config = dict(
    num_hidden_layers=9,
    hidden_size=640,
    head_dim=128,
    hidden_act='swiglu',
    norm='rmsnorm',
    qk_norm=True,
    learning_rate=0.00544,
    weight_decay=0.064,
    lr_head=0.00534,
    max_grad_norm=1.0,
    warmup_steps=49,
    schedule='wsd',
    decay_fraction=0.721,
    decay_shape='sqrt',
    max_seq_len=512,
)
Each number is 128 + 32 x the weight over its row's rms, rounded and kept within 0 to 255. Layers, rows and columns count from 0. Numbers have three digits each. The size before them is the row's rms in percent of the matrix's.

# q: layer 2 attention query, 640x640, rms 0.15, rows 44-86, columns 0-159
# k: layer 2 attention key, 640x640, rms 0.158, rows 44-85, columns 0-159
q44 095:103105109120125131106082134094173075131106156149095159101152142147089125129084179114137080163110169079165132070166154134161107138115087133147106091199128160133132153158094155128091182116078152109122072133096086127092066061197135119117159126134097200100098115161166088083116099095108152082132110175084138125108140150255132103186113164113139106125090154103173134136129153087191144135113094127134088136114074131148136192092133163147155093142135066100129121098153182125140135163091149
k44 088:145141150100115086104127171120206146086154150113114140125103142135153115101136098193131175176119125125162116127102122096114088204143205171187125122160123156131194083085164110153172112113107121154099145143138090099137073134142119109157115133053152138118056096187100083111088153159200153129142139086098159140104141144149130149073142117104111135087125167079103151046149131156079079116125159128083210144206165128162140150132136131075148166155116119148122161154185148137173120137196119
q45 102:156133147147105170149134101083162156143113147144117163157126093115131112107147125131123070112193148126093097119086147099153133139114115162173201071051130116166187148050087117117102085113122121138158134117063126062201126114110148144094117094145150107128147119123099123172115102146094136169135102072156113119212101197091116081143137134126194144158142086149163105161180095169122094113133100090119075096223102097138153144150074176078186113134112095121095126106120156119133113105131154
k45 090:072080152097108099080171127100116080148120129169131107078124138057150020132088115126113144123176114127122092118150128128158098151166170180085115103170166144081123207117150091151167163182115159151098084169164142126114190139137079175106150134094120163111106095132113099092120129158135137160105146081121138186139112097078071175184088184130176128106090160144098118065163184111111070119131076078073160071126173090145049117066135174106082124161131127129130169176115119073091154150139155
q46 104:087141146045153091170144133120139163153133127087142089090104119137101133084154119107143138151158094130095093130145119139095159178097149134150122149175141090125143142130142170122163106125135194078129122130040132057121124094111131122114061151166157106093128114126155172138123104152111106144157145134051083135090114163116153163160102148137112138120108131091088114137143144141139139117034160091079074096158152164068113117143207129105126185151140047114165141157135064110203119144139109
k46 092:114098142129123132128116120099157118078114082129166147067083116118166097151101168138131115128161106097114111122157134099160174090207071085130157122132168169141142148108135174133099109164118059119120136109127100096156115125091131159093103102101174140158132154108103075105098120115131168117117172140084138089065111147087178076072134200121122144086137095188162103179065101166150127157113142119114161169161098150131131148106084128110135166087152129170108129080114121145113133139124121
q47 094:134129082123094161148132157154096113151107072149108082132151155150106158115089112117120104137170106133147115176091106127120115139148113109085121148086099109121056091076171109065144121144196148169056185165152102158146073159106123118140142112138125082113105167137100088093127108116150128107109133084125174141163152130140114138134091172186115091143148150104181168167140136129161080155114129130148165119105127115093108101107163132097146189119093053154138151085147185153194138185149092
k47 090:132102121196161119165110147135081140081145099133122178076133150111141125106071104132187141153116072124148091142180110119130074086082077154059130126117140125120171083134150141196110086125127123074093092115165096140097119110161149145167093134221132124167168102086117127138093133146139124138167149186122100114126125143113138127075159136073090220171098151113077147172138178139085143091099199162137193136119188133164153134172181155083174148139075143119154133124118141122178086133135184
q48 101:111131090126129146112119125128076115133135092201109093136136140062132121140181143123109147085133170124074134160135134131140197098126159052122111153161125152099100120164123100134127170124133158171121133163130115129162190146108082124127113149141113054122207174160069132121137127146102142121116215115078148093186122138152101185154126115158144091124111141169144066181092227103110142179111104109153125090183104133119101163102122117129085109130095127122159111178193126137120119052070111
k48 093:119118111089071138100095073155138083076153131114078077192162090130098123102156124184130124128103172117134108143161166137073137128135139154161104167216090157158101122174150107127126101137139139145083129104156142100073090112175119100130168104165110115098089172114116133113147159194113152131169127085168100125082080084126108089154096080122102105066177125074065070123165138111120099147149125118161074092089070102156138107118092144178132109141149123185081107139093192084169154075085150
q49 106:078120156168080142149119123150076121129101105123085109126120105114096161068117091119109120110117144135172109112194133118092143099154135159129093126100137138133198094122143129102230105064144113113153142124120123164093151093162133100189151144105097145143139153131094147153172136129067182091082059077104158171092123085107172123146224100116142133125153130163107084151138154118139150099138137175161146083142107178125072103154136082187133133096086149070142191141177166107110184081134163
k49 090:137113126121126149122151084085160165105111157115135162135140151154140156112084140095146150160170178157162078161126107149125112118129143138128124133148172155094067132142054096120095079127095152106109106120153134132207110129094140109099168141162095095173110092152073169168123153113115060151141096151132186157136106160191108087154108180102148100064114078147135140143103181105118049109122133141099132147169150126092143068142117120111130132097114131099129111064076146129183174120126125
q50 099:107116106153088140081056156125124149145127142170061132145128181153110075098103147154099130145150136166128074137086131124166082088105102098117171097140136151156079107154147142142119140096144142122137168072130129206170112163161139197133141190098146132072140139131136103113099117131177117132135080201142137104140167164087110112081106123115117055148170103147125141158140124102137083131091128115170076080167114115134126135126144086103200109132149115140087123098142119106120097134116130
k50 092:143108148165076087157153093077053146183117084107135060109105161149161146145148060161102158031117139080132132112122134083158128099127126146170083131186145109103152159082139091105124144152152139123134077127115142137141133063149132102171103112128122140112098058059120095122130154093115136137171070050098163141129090172147190180175158158167119109106114102149154104136167126222129122188183134117144162161144144196118128124104156158105106141184062092106101136119140170161135154130129183
q51 105:129146141155121147135124143110106125112133138193169138160142076127121123149130106127106094095070050151081174127094087088154128171091106169112158157146131132155123124223108144142171065099146103167193100146166146175096078148174178101063110130153225149102103154141057120133097124090126119140089159136119158083152100144137160129122118185160176131120141166092067111161104149186118157146142130160158072141069120015055177108090130117137129147130092105082146154146138103142174163147069096
k51 092:084113141158072175149078130133095133132090139133118109209121138127116083122211093087152086091138126129198142076115201038108056121200135108094161108105124152168135151150172108176156138143081138100115092134168130046103107099159145189234087126181112120090091107152187173102073127112115136147130114076125121065106179123143131142133178118120174093148210092081139207147093165145126110127198130118180144131104102119122115152106134172138175129079067064162116138143200160027152103192092111
q52 101:131097146189169142147138131137146113101162074149175124081133156115105117157127124093107139166166158101129126081103061083092158130118196146132123124138156177177146165088169179156151110143162160152162133196078099119160154164173130081126095104101133111116122064134135173174132139197040157121139178154112138150140117120144025092164130136075125070096120135099077145121124113138035051170174088133133190085101153106099139115143115105149182176137150133160115136156187076148093107134112074
k52 090:090091121092102157089175135121194125140128142117181097080099139082127119121171112109146144160157163142132091072105155149167167110162107093124122133114113198125168188120082131115137144088097146139145159124069085187099117142145185199140113128066110115126114174155117140072067147096163091131110211143125148190096086163141102142134151104120140114061153173113151096081112123102133170116162114101082100128108166100089126171156150143117119148069112157199081125198170133146103097106147104
q53 101:103144204139076103140066160187097122096098140126149139066109034194101169119222099110138108097128134112127152095142090137176154140068121106135110134188096094077132131085118114124153121143094117160126140103089109110075196120176167146139119128167122115144083075095120149116024167120164129133137166135142153128099062110144141121131127104107121115142077152125133161144103156113056126178164140114186169177157081084148113110115144154145083118091133083123169210163122155090181137144158136
k53 093:129138171158111123099146141172111161073135131148125159149103086150101103154097095127094113087054090151054120154049115102129097160115135198116146132096118109148166174137124137132177161093128097069201158144139148141138072129156151163145103098159149083134173150150160095173071151131073140115081149152129141168158133159074122101146090088090164100115118135134108104115103109123120097110092095140113091116123159110162132162130069091118179178073132163118160100108158126127098136104134177
q54 100:086053063186169129146149099099186104118132173070098147074141071138145087191081049115076139148171133061105145117087075120152155105134085074165161157139091159166136128071203100098147135181150106116126140123105140099140156096160126146065149177147108108087152137109169147129171138146105133156148138168107088103184120151139146073155197141156146118103136185159138097116156154095131088069105103157104092155200077157106131128080114126056128162144132136086137153139157174105104129096135122
k54 095:059183157133163137120166137152138168153080144126142183117080176122160156153103137112107125146148148165126108133146141181122130095111124134157089118108149104097161145137130104157096091076079112123154113112126120115176144150143142110103124095116081086093097115108138151064113175149157106077126076146145149128119107152103100108097113120067105142102076081075133106127103106102132093102159152121136128140088200106093189151118116132114158113105115114159080155101090118127109134131092112
q55 101:146175107148133118127170134138064137115129132136166110125140123159170118109182139133088113104097094100160116152162128143104162130120080137159089104102119121221092136140152126141077143211112119096081159092106163118122110140189114098131160108129142130116159149132139121137062128115140173171093160123162142097128211110136107126090114130147090130152154125126106175137137184119178081154155068105125093035101109075135102138139141126151121106102192142227109120177152110128196134069131148
k55 091:111130193133095070125180149119101158161091177124156143111058157126160172160115152165140150119105111159162088081125139181133168095133073102124190103129153129107183113080048115117129109146159087098102137126130071109117137128129153138068108096138136141118156111139130110170144131063170108135178121127136126122159136098107120169132155148102199168125123154100114117140168103160172103153130069121144143133157118113092201072183126160112122118138117107117162109151124154134138138103107206
q56 105:177197115127090158122156147130118156078122144188098187128080119074110153072131132139149143132123174140118106136142146184129104092135167158168104126106125178109113186102082131077127131162069098159116122166124113139142133046119143112155086113163066116113132149120070136138160125133149102116159074094142159136096102142115090142177108060134166143124022119120072196106107124107155072148111232153174159110145097150148104115178188130111101077139189172110156183116162199116115175131111077
k56 098:114099155198087129105160158135140127159135116058100184081133136113120215054093140163032144140103137115103100149114125108053136131086086129138139092104123136152104029140072117159135132036125153144144128120120093138138109177143150127121101131136145102155186103181153126110138124082148136113119152126132202131121116110125110134108166137126146107156056099141101096153082169127120111105118199136128190155137154127147152113147135094162102109115107077156177115116108126179143112087164117
q57 098:075208119173150129096151134158166123095100174095124118156158153137105161153155081208151144130123093159079098186108130175128137132110121080110112182118174119134127080140133150158203144119136131147142149135127165125116115169126086142143092124143101113082069151079090155096112100111113124139136170147122147130146164087147119126114110130167095139149155113130115133146181126127092133109134134155149081080117087189128142089083100151110160107076095124178119097108155114065136136109109094
k57 095:179099092119096161141145144112159114092090115134145078175118136110124127076120196086076141158146085153066136068140126147087132116148121104163193109209136089060099153099156130144113133100116114096150176176120161167175209197162154085143103079117106157113142133167161176134105143147144158154155094126184108143104131109156085157133112115134167169080104137134141166154132143142107099119141123150118139209132133106089179138156176104111140118130084141094103101126122082127163180124163126
q58 099:180136155148164169147138197141121188081084166117138165155077175171118160088164183085133188109112108084134136108151096133162162068136125184134131140183178123122150133160149130134123174135169137145142101111139157131091151140165130168073115171114059174110144079124128100123173133143108097167121071168109091071077142136136113138127113126060144121073125117073175139136130197135057192159170111105172110133165173089086099128094089124134083073066160172155185116090128094104124122125115106
k58 093:121188071165131124100100146162072164118115177107091123144144091126111119153137094144154058086184124141065185110173077094071117091124087110135134166134081181154134125103139128110158142149116117122075179081082061123115168087144129145145126083177132122163108134142130083137112084046141129173139088161137124124151121132163118152119113147114137072103164104150066177125140151141136122190164148128135115199121154157139164138151129119094168069101161155159117102150090151140153183132189154
q59 100:132154143116178114158113149103114101180102101224125120130128154122073096090074098119098135094146135112096104118117128127177156143133100100108098193081144095177122184117066170183143097128127139200132139135101121123126124124147168155173145183125113150109093140150137148119181121090108182127144092126064146092129149121186096199145137130124172122171140158121081063095144086191126112210075087107154112150114111190149135181164132083103119104085162115164099157116156123170138166116112105
k59 092:135093108145090127131126123104106180197182169098202139143111110103106118134144103140136158176133148101150114051080142167138149088170168118108149148138141101096093140140099094133135097109156148130173088184131130125099150161177131076178144207140140135123108130116194151110136065169133119107126160100146100112129205112129163158172148099145098137144138171127150203172131167184135107177120116089146105105160109136132121143116094107126164121120071111140133114083115192090163148141219142
q60 102:111120134070154139133135126121097166124075141098142169153105103158136156122108134094078126145169142097155158118107065138157124090116131172112158093126060130145104039129177088128178175166150135145123135124108141108188178098136129130119156150132116153117106112142088154107148148124152126150096131144125071098174117136183108135166136105092132117124080162091110133133155072176112197076103119105080102160083145092117100158116158036116189091123157115172077061114136099121136083105158111
k60 095:124107170119111217150125121136152123166198154131159163152099070178181161104165163115153195126125067140101150161166124199124070133078164135156143123116153117099126111168095126081102128151103129174106131145143159180122101130099143144162147184097103142064078139137140151104139120111094111175117109124109128174126157160111098156119207132170173152098101155103122085116147070132130196073138128140115166191155135183080073121065089093099115087088154156090128161114129141142144153157111193
q61 096:139098152080173193067081113069108095119152132157125114164200148110163108150152131139105115160129097118157122156087111140097184086094194084101142112055097190138116159104169181119079129097179125102131220086106130127183194108136138143122166130143096092119070197109168124125135097187197151153111097094125153161125132143099150160124128099111121128173089124130141177135132126178129085155164118121088149156165135173134158145126121094117122128197108053127121076142182117141140193158109120
k61 092:208152185167194106149112093187130106151143090146099100113083116133174105144089158123120144115153118097114205115105169072121122119133168077077164102054108108106181142111119166176074138133161138066184113144203189180154113095118157112179146131099094082148192152123101117123170140132148165184114106160217176126164110122139092145039088137145161097120083177145139136157113188101115221130081120184166169086137133118143171103118086107169128150177158110135147174119144083119143116137126112
q62 097:135131120145109126117085114172130149179104071106095099114169130156073107146147166163172120093103213088126172088122124118109132100136120227135149155134120072122194176084101184106150105115156111117129110109181151109109129113136098116099078101089072093139156139145116120113103116160109200144136085153099088160046124151143192142160108130102163083093133119107166153207150195111111079107119149209173165098124105141109087114156134156151114178199151142186127156106128080109160136122137146
k62 089:142134102115174178165069104122181160088051152149104171080164138065091132093119129117154125131171172149132150178171086103078135105141141141119080154133100094120132140156111216168094113137100187103144150088140123163123152111143081097128080140128097092124079139137154172111139090169198166115120160159175148084150161115163072101123117127101079147138129107124117175114146154116151075107108134222150134098085161063151121162110145165139128126148075184187124135146113142146044108150117144
q63 101:172079128128100140089096142131146076113116111110139138115091119127125104127094126153136134116190144087082229117207137094117091139095119255109129162130141143104096052184143088094121164116155128159108106132139074116091169124162129083114207119092145118110133115099118138086131137160107106078096072105135175116127115101170150152163093122135134114136099133147111059143120157096123169166084131108160191128156095035106145118088136120154154134063135110102080228158149181168147117056056110
k63 094:156088128172113079161146107129169079190134168162114110093066165155135102081164131112110086142109141168142129156123162075153100131081132137146107117107093137139094084143103103140139124094082110139062084188072139037105148177134182135082156099106135163110082099136168182146098127142054138127164147146120176157084116095096104152079132180108151109128160119175129132136079111128125146123118143132077102133150136167112169201151124148110052153086182168094077180119210176158174044170179075
q64 102:102179087158120156103101137111119087129190115146139145121127121109131123175171099182161140150156109112137163126102125129127159135185072136071141097120136121188109104132122115118167170061061151106135145176140116123126109162086129156134152150125193139152123134165141154107142046107133145097138105102141173118140135184175083125207118146126124122103158132083102138113176105143175082126084135169157180120161161080104110141117136133140129145139155164167131193137157160161146092073110074
k64 078:121135173154099132117136052111164100191122096169108110160071101152127164168066122091133119145167098118135111156164141081128103115128160132107188107150130103122126109087068119113109175093132132129166120138112140111116100154123130125163130085115097119080141092105125161139094126134159089125110080142132175035073169189145164131099199180151142150119097194118129116130153163160169117205145107155103095145102106129060102107136142166134143135142134164113172097121125094144225156127124099
q65 089:096140211063134162134121131138166116102146089140101091103140172113080109165115151148118114147182115131142185122068114092125179135113065138128118115060151113137082101074126106061103161118115131070058162146181125133108123118101090109153098152082139188143086181146089158133118105080182128123138119100162076133145103117172103133165144130175160158082095122096109169168149126113051089098067088157110222145160143176125088216127136195146070172136092142128116066169124188142181090113128138
k65 075:103108179159115174145168083122117099129187181142138144102078107160062129125096135124170066128124064094107049122179158134121109117080104131141123185104134164135147123146124057168124118137106110151170141117114124130154107139172147182146126092166109097164127145076123196131144115145183132145115094101119102113129125123154149082099075150153142108141093126142144147123155127160126148161125098105151109129147128133161129076179122136121123144154147166118143194141125111175135139070153151
q66 095:127166173081198121071075130128118077135109126138077140167118090104148177126140131178146186127157153121136161122121134164175100111178097147127092158070146089166190098140131121179142146054107128109086131150102114085092137113078145146189096122107184162175157096134116116105141159129150161145100136152163211116183125199184101126168135138150167059077131160093130185158128148112162108085050109146173131081169154070147136122126146106130084115183123152171119103147037118149143146185112105
k66 085:070155155202159162059197069126164071150152152169089108083134141109092172123072145141179161142146105110097108145150139077131175107086146127112097104174181164137160128116084133107141146130112142164130128189122117147094156161135135165155076141126097136140191115120115128135168115103139042131072135085166131104107195129104177061068196149135111125152078145085110115113122124151108140100158122144132180155145124130149131070086095097132138142166153184070149152121174113157115164129105127
q67 091:142172198070126168110096145121121129129130095157132184181162118135143106174172212150134139134105129119123162127109104150132157061159063132076058144107109110141101156108150159129155095054124119094109103197129168119102116104125142111096077113133174187132119157139106143158183144082184132114107125141109099142054131114132094115170109109171156164109089148099071115142122098142092164124089112150138131124092132160161102114143144197145135161165102131101155117078139141162153105118118080
k67 078:123090142122058151206102141118114203110120148162148072095069114159134129122193152147064134127162131141157171109137123129100094159195055143151122151111144159138122147152066145150119120106139137097082094164137140109148098158149110112117158125166128132098086111123173145214123061206119112136147097134087116105124148162056155104122126173120118116112134091113123133134147161164162096192078084164132079112144120110138080076123161133084099136137128071135080108078078148147086086088109097
q68 095:123119197142127095092079070082186124133116129109079099147106104143126192110103095153105097059149156097104150140114054132147148096137153139124063138166127152085137112087150149152149135122133090105112122123123146169149105082135109082135127137128107104115141122089147110123132130171143156101165103105135146178177043112150156136061116144137137149180174137181090135158136148160165181152102182109141082143103156144127135042141117135157143100156076103147063157138116109096154112221071149
k68 087:110144121168096172111133175166104134106095148103164091131144098140185127173122126109111141126164185148078154097092119179183142131145132146150111070154113146127116080087073163161099121156115142117142089172059091186110131127164128103147069121158164099212151130140152086116154206143115197157099185107093141155087117113158146101151138109148119145197160080133118149139102177112101097116128171131100163110149111074143094147153121129200228126106118129115149119086134165115232151081115110
q69 092:100209141116125139148047120140052105148143121113049125124107176080113141160145076202120156095087119130112144126095149138111180164141148167136109094133181110176185086145113131131098129070106149122131153120080083155146131127122118145121094122093101135117120119165100126108110109134143165193096166093219157161174174156106143148152133130158203160077146147116178132105068120179115083114124152133143151140100163132095115181132141124186170087176130105137139090166101160145142132197101165
k69 087:140091149094139111145084153116055133162100112093176150114101104143169149107156161078129176159161133087153128168097102110109115117147100131141136146074151104166134136161107151100140122128095128111111103134182120066118109169095093093149157092151210135130051142148120140161132051157122126122104077203169148054134154198195136125135168132129120148166151078119078090104176079143099136185107110141104182171125089106085105107127083149069111158123138158105127129089095099143112187036120129
q70 098:146105123195124099042161088098171119099138124138142160117104124114142152119080067125148162108108135101132141092115150053151119126119126146104104107132136131130118190158097126122145132128100120105159141164070154114107100124170178122221123122104151194152158114088161152142132160145110141105091139141170129155140114156101190111167145196075160106109179168165117077151163145111176119110173147113124141097220119104094110172085088099098169126146136139138098150155168144136096100143145119
k70 090:147179112153134082116089133160097191134074118130111111169184169161135175101158145125159184075092150089127134140105107112139084138153103079141200140151161110150148127075108145112100123156108123141102126107121177142162096102096114064159078095158169088168107159201143120110110115121116133115120169117131184171143141116204052080108121125067176159112212054073106161180179134090106141140119088126095154130085097059103133120147137174059103103135101121172120106095134146138126078139120126
q71 106:159166106099129145136144115201083054108122108174091154136106175091108134139086163180150140151145166140144173120092107094119197100115085114077111138132151130160184056095165130147124101064074168129089126138094140086121156111134135111133146149094156143137075151138096104090098119116096185103110186068149163136083122099202097142171178148170119082165144179130173135032094177145191134135085126099116135149169147137121111089113130134165114159152098124124080099141157184154135169121081102
k71 093:117128163177174106108043103108057100135125166139119186131140149139143169077147110066148127128161111077133123152097118179125081145097202130129148106168128096100098132165163129135084152156126062166154075108147148135108160136167078083158079091149185123048101179124119167109120107148129091149127132106136134091163143155134118071159157111119108086122147101133135152153138128088142191139045053157100187084104095161155123143195098086113151148079105118181205084128126080124157119100117106
q72 109:142147139112104111129124117128084107093179126110109103139104169118178108125125163121136176144092098125149164096167184087110116101131128108174115123131143101164094029103217162125067153148143122130106188163053100071139105139126099128057157166062080105111161131111120137167158174157118107149110124121181145233133144086062111136101116105146119113096174135056175135072121152083168130109078130097083065101127097111158119155123103137147190076118126118171107132133106107158157213121159165
k72 096:107104144131097034117116229099127164056161093109125149148101140233154182143090182092150186149100123128142125081029140196179136109083127110099117130145070100098164150092187118137104158052112122110120135183104077174144120146112158094063101142110135110193115108130173105127100096112128165141170195100103151130111190136170158142111099184179105184134126109116134143124059166124096113118093118141092102124123155128141107158101107115189161096154141112085138135144193098120099189077103057
q73 098:139114113163124100188145121126168126096108130162121140132164120129132122147123095175123175133182135125156071139153110088107134127162078090162126087153110182154126130141165131111181134110153097125121087111049160120173184135135110111147125109079131094151147111130159172104097161066089118103119120203106085183140109132098172100127122131118131111148140180128143133098170127112148097133129152199121094112148147134156128142120156117134097088110102121152127132135126170101137165185115208
k73 087:117182129136166037080168073193167077123209141156110137094142093093152151133068106159104080108105122135135156105118107153075130140177125120118119120120172159126136079096130151104147175142151115172151162130119120057133173093121093174141088066058078160138129142138112118134088140152118088125105138081088153137047096082100171127131135108105129111104107139072129162160117106110142146158156120138172108124125110123087130142165168075145136164106121150104076114085186141199160156076161128
q74 106:137114141083098148168137083135153135062096111150145132148154132102119110091108147142173097130115090169140091128105115106194150170100120165128163109168118166106088133107100088127110091087111182097127127115187146175160159093115103147152126164168106153054120169166161073114070112138118068062140108140144078104201166122090135154165144124120130141113159050208119170177128158134092120104108139126119153149098084111144120178111126071108117141150124129098097175118124146139130098146137089
k74 089:176037144131127169062139131173072105112060097195120066136064115098057081178196092132151089122159127121118211102147129149069186125195139121162162144058144137136061115140094123133117099158168202128110169045109091122125173141198063144170111099136088118116105081154110123097113150101134097123126148099152125131213136131137148116087144129134126052086174188096132147130142155126166073183143131122150099112134144110131169080071095183162151182096142115136184122095114123107105142071123078
q75 107:090121077162112145119095109113119123173181185166179112113110124119135103101098136070134157127123137123139135096160128147121213183180135096119108105135152122203142154179094149072126130169151086146169187095110121176126086113142099137159122126047133162116171089151130193125064204173128158144167125119148124181173096142142072163158144195166140188101153140095140149072148116147128130178068143124139122057150149161097127171136145082141076158167145135118135164131128163098107071158146116
k75 104:000128106192044169120103136088149100101150126107148123115134086133127102118112098094114111150126118201141139178177144108151102131166115130118147151143175105105126101142119145152176155079144108070125150181139082090115166152155107144125096177128075112110086087164128081180141076134186125076152083105114080071107115157060204152103096093119173118164135208175111120089103102140162176119107081101194183070145131151119157157168118136115156127166161115135136169105120107133169170103165197
q76 113:129132052158121103072129164130118089099122120101142142136136137176071109175141137086139175074116138153161173107122191144139084177180116113110142151114154144150108114098128151098100121083158155133121183183102134056123070134081082104111095116186106110117089131145141156118138091165150173199072040086156199158126157189141153133149094145140114069146124116125142152120077212171095147117171062140124085111105108114198125144131204127209122127185137161124121164186140124156146149075103095
k76 096:090131125066136045165112137150136082144110105132160161134118111156181167104135106149174187139084132110160164165212124150103137097066137128090158059145118176141122104165174082136112102148160119110193142109115141109144125105139120125156060126173135079148127158127115153107123135110144166116084162178082147169105170118162149096112158159171099137129098094148084148166151105117154132084166136087168104154137077087108057130139111202093144175124113135146090097107144101114127126090088070
q77 109:117110143139130094137079118194079124148144103150103095107113126128147116128122154145119114105109092165122137100129169165091174134156118145104123144186171104146140104174155053107174113129118141147132135096148141153051111079090120088166119109157155108145109129119108095124086087172098098116120139117114112112140125116135101152115103161124115116109135113070087131065139069181095074090152126101139109177089133155106171103078089138139141183132125109140152072065119093142139086085105112
k77 098:151067074138118163158087080112119144176117099116163161079183130130076150111049100114082139135157136107134165123107146156110162072177168136145121136147084143118094146129123176162070121141138153076145147066187142076173127131137124125133126168110158120058094144066115120107148102194132138180126086114187099138123107167142132161088173115138163171177141167107143130110155109140130139132120161096117140177096160157152084111124092146075141124124129141166161083128132135170046102141129161
q78 103:147134100153144132137196093135166137074175144132175174121156119127128060161082104149137115139131119118090108128157099117175097149127144130104075138148104199148074172139176054086142146089089187123097164094070115222197189123101113131198085117125145090101111117071156135132157143138152118117155067164136172118199132162090186025111108178122111127096099138129137099182105113139150143109137091124122102132163076089161211083138118087094131133087094177140145105077121103136096092152109140
k78 096:104134170145177136113127110160132101151137142151158146145120086124181133145095140110079121160194107160102099216114134063070165165103119185107109178161129173148094109140128111068125139190093157126090163166151148106091214068119144121105137104163139082117142177121087124153116143156134126089108097097195151113114161132088150159172101034107167152146122128128123141111127138144111156142146143106132125143121096116137163102153079111171139114131163146124134137086165074192117144084142133
q79 106:155153120140154118140184139144156099149145119140137133108124047149195128103110111225135135125239157139132092147142083153164157156123171098161116116102133084146127167138158144143195142144125155166178105072118120186145119186165174168126083112114134150158175076153153103106150144074109150117109131190082053106151139113082141131058110136089132153131101161138137126172134127144144103099150103179122123064135176135109108167140099103062119100137163173132138156141115112132118104150137151
k79 094:078078158093122189115152052130108102119103092177122135124117087145092121167140124133095214161164118033158063098112179079136119128116108144121179072158115131058095090111111132101060151149111117123149132138093142111152109121098080130139105139128128143138092132186096110109175114139152079149092116159178107093126154102092144136144084144153099126117152141181103065111111093146133155140100097205106064142159141156095138157212116171157149151105077163079142146053152138177166053091196138
q80 104:129130091163172143128185098106153128155167150103184147140141126113143046141033138140105128152149058099127066144085093096090145133146163145128180137157120137148144156115190114099090138102135094087139157145119103159156159112119094196132108064176146132140144115135146106185130124140072129132140140127124125119169153173175140106193133138135139166126128119114124109103162108092158086094092130160159160116206155109108184172139122107130108140162148082086120151172163128116082111111163144
k80 090:138173126180083134105124181117125150098097189111162088126114144136107129111133139102144175145141063171173095094086100103171136124077133161148114109095182137151127131148105176088176143113145090104136144169066107168108095106159097098077138059149125095083131124089137163159174147136139126124048113158109102115082092088115163123172080174124174108111114140120166121133096136105139140154104144166153152120078085105094179063165114132216124074144183100146089124176064127153105128080130137
q81 116:136175181172168148141104132075119167136225100114149088147122125108099117159078112179093103140133098097113166128075134092082147120121160152162125068150165150146125156109145180080090103090131161141135131103142092156146158124171140176157124151117077079139159109083170133134151158149162129110082122156086154086102103136116141090184120149173112107130140125116167084146092239104142129116095088141130132086136138115065125215132126123174127122136169149081111130129141126127112092135126167
k81 093:141131142167140168123194151072163148168174145135124111080125163161123090115137116099065079116167138084146146091124125135148106136162058149125143131152145188083088161145151152139080097165113168130146133130129162146091127121108107129117151123091134170141117110096161120199169153180122167138064113078119141115162123145167121084083173104091109160126153131117126123083114182118143160099125135095135185194130192164126101197171128166154119115109172064122163111092119116088180187150125139
q82 108:105088137110092106105157081152141149108178117090130114188141138142145143144133121176053141112108097129133094086165096122142162144160135136149062092131147178119173109103117132099187122132097141149153120126156088128156118150148099135157140099090134178117141108136150182128137158121097161077170068101160156141142111108168153112158184127111178120155186096121175130188101071080111093133155084160131136113116159169105084135139096097145142135194141090051140102136072124160142121126121124
k82 100:107087129124147160156136126115190092116150165111146074127151084084129113122098144149073130145101099167160132133104130181112142202114094160139112160113110096153096156118078151107098110073113142142151191157113154170129125112131151161059152124164153184131093099122125109152158145128128070121149135125147162110100093136163084126127159108137174147104129159139128136065139132135179071112081149116155067091153150164168144059118166143146095107186121124107137178101064102157104145177128144
q83 105:170097095160150145125167146108084143140088151145095110103121139050119114123106135074074096124192117119102150093106033170206129094097173128093158121194134119105131172134188124177091144056179152124129126120079128120117121084079124105103103034121111134171138075167148150130155149127137154196172177077163148125187082136129111125164167155183118117130136133074085148050169106136140150154150107126088090176151149136136149137165156089174079094094122127110148045104138086179050138165115132
k83 098:097085135126133132144109118088089132096114113132131129103079149084134214132157164130145106170171126110132132142097186154165162137125156090137112069108109127158115093180131123088111070130128132134109128113182094100114127155105160187134164150166117135126091092092130101121107103137147124125105156119116171133091112120135163140085145165085135140125153113118078117135135132128085050144105093120166144108093086110146075117111102094092130060106165165100142069106120120130134191064116183
q84 106:119148123126131109136147143112147159117131152149131152082112124138142152108083073126089111128180145119129111180113157114108095148135159117127132112076138135152113101065147126162160122156172042104125124150090137100169103145154087103126122158120129136143091152117142088170124142153162154087204127166154176097147193138113091145177079117110151178102077155167158203077150095087091119150126125153144145121149150057158142192160108124140165118121080105140119081112130163108133114187110047
k84 094:136198164182102159125105110190092143195163071134170158132092142110176134169182177163142135154170077126139125170089147159111075130135106140156211194144156078114137162138174099130118149127131083123091091131149091122098154148133182099127167135121101094179161131111109135118161194145100162102125082175157111113143135127148159101176092136119173112147080133141117092075110096118113148092101144103118160131130164174150153144165107093118172179141156102117090113142145116162109049110085128
q85 112:180116083114141193111137072087120127157196136122130144092121083104107105145131140185116141166120171122144153110163119141066193064177181092110130129202151148152117142144139140158141173114153179122097206121149072157160127139148099161128106129130049159112110126131164162147115142144119134135118091127146194142154189177129107136119133140161164159154141116144173142110128197152126130091091103126198112114155092179095181187113128038166090123142159151063092105132056163125156098150186139
k85 099:162088135130096164190134107079142119113142124112189145182112143121143131124157114159116127100156195153086104113140156213087188126173174130130167147147203099146100113109185098164098112130113154153091103105069094122143112098157147127121157142106130101081052135133124139183134130155111107105142137110134112078097114153162120121177136128149122167131159112124103092091102170156148077110164153110120102080134146120116133090104133102137141143110132100198130117102124161127171102111093147
q86 114:159100067155136184073105056101106138090163175136183121157123184121109053179064110115116108129156123082108108140184152085208165216122178098199143104142136157139062132171152105120139140117150125098195166085209152190144164126159097098154099114098154165121148112122148102118126099175141165096120121129115085118141128142107168108119112071166151105140130119098133142155036167174132104093095112098163094085123122183111157126100095183189085125128119131137161186139127097118116128129073109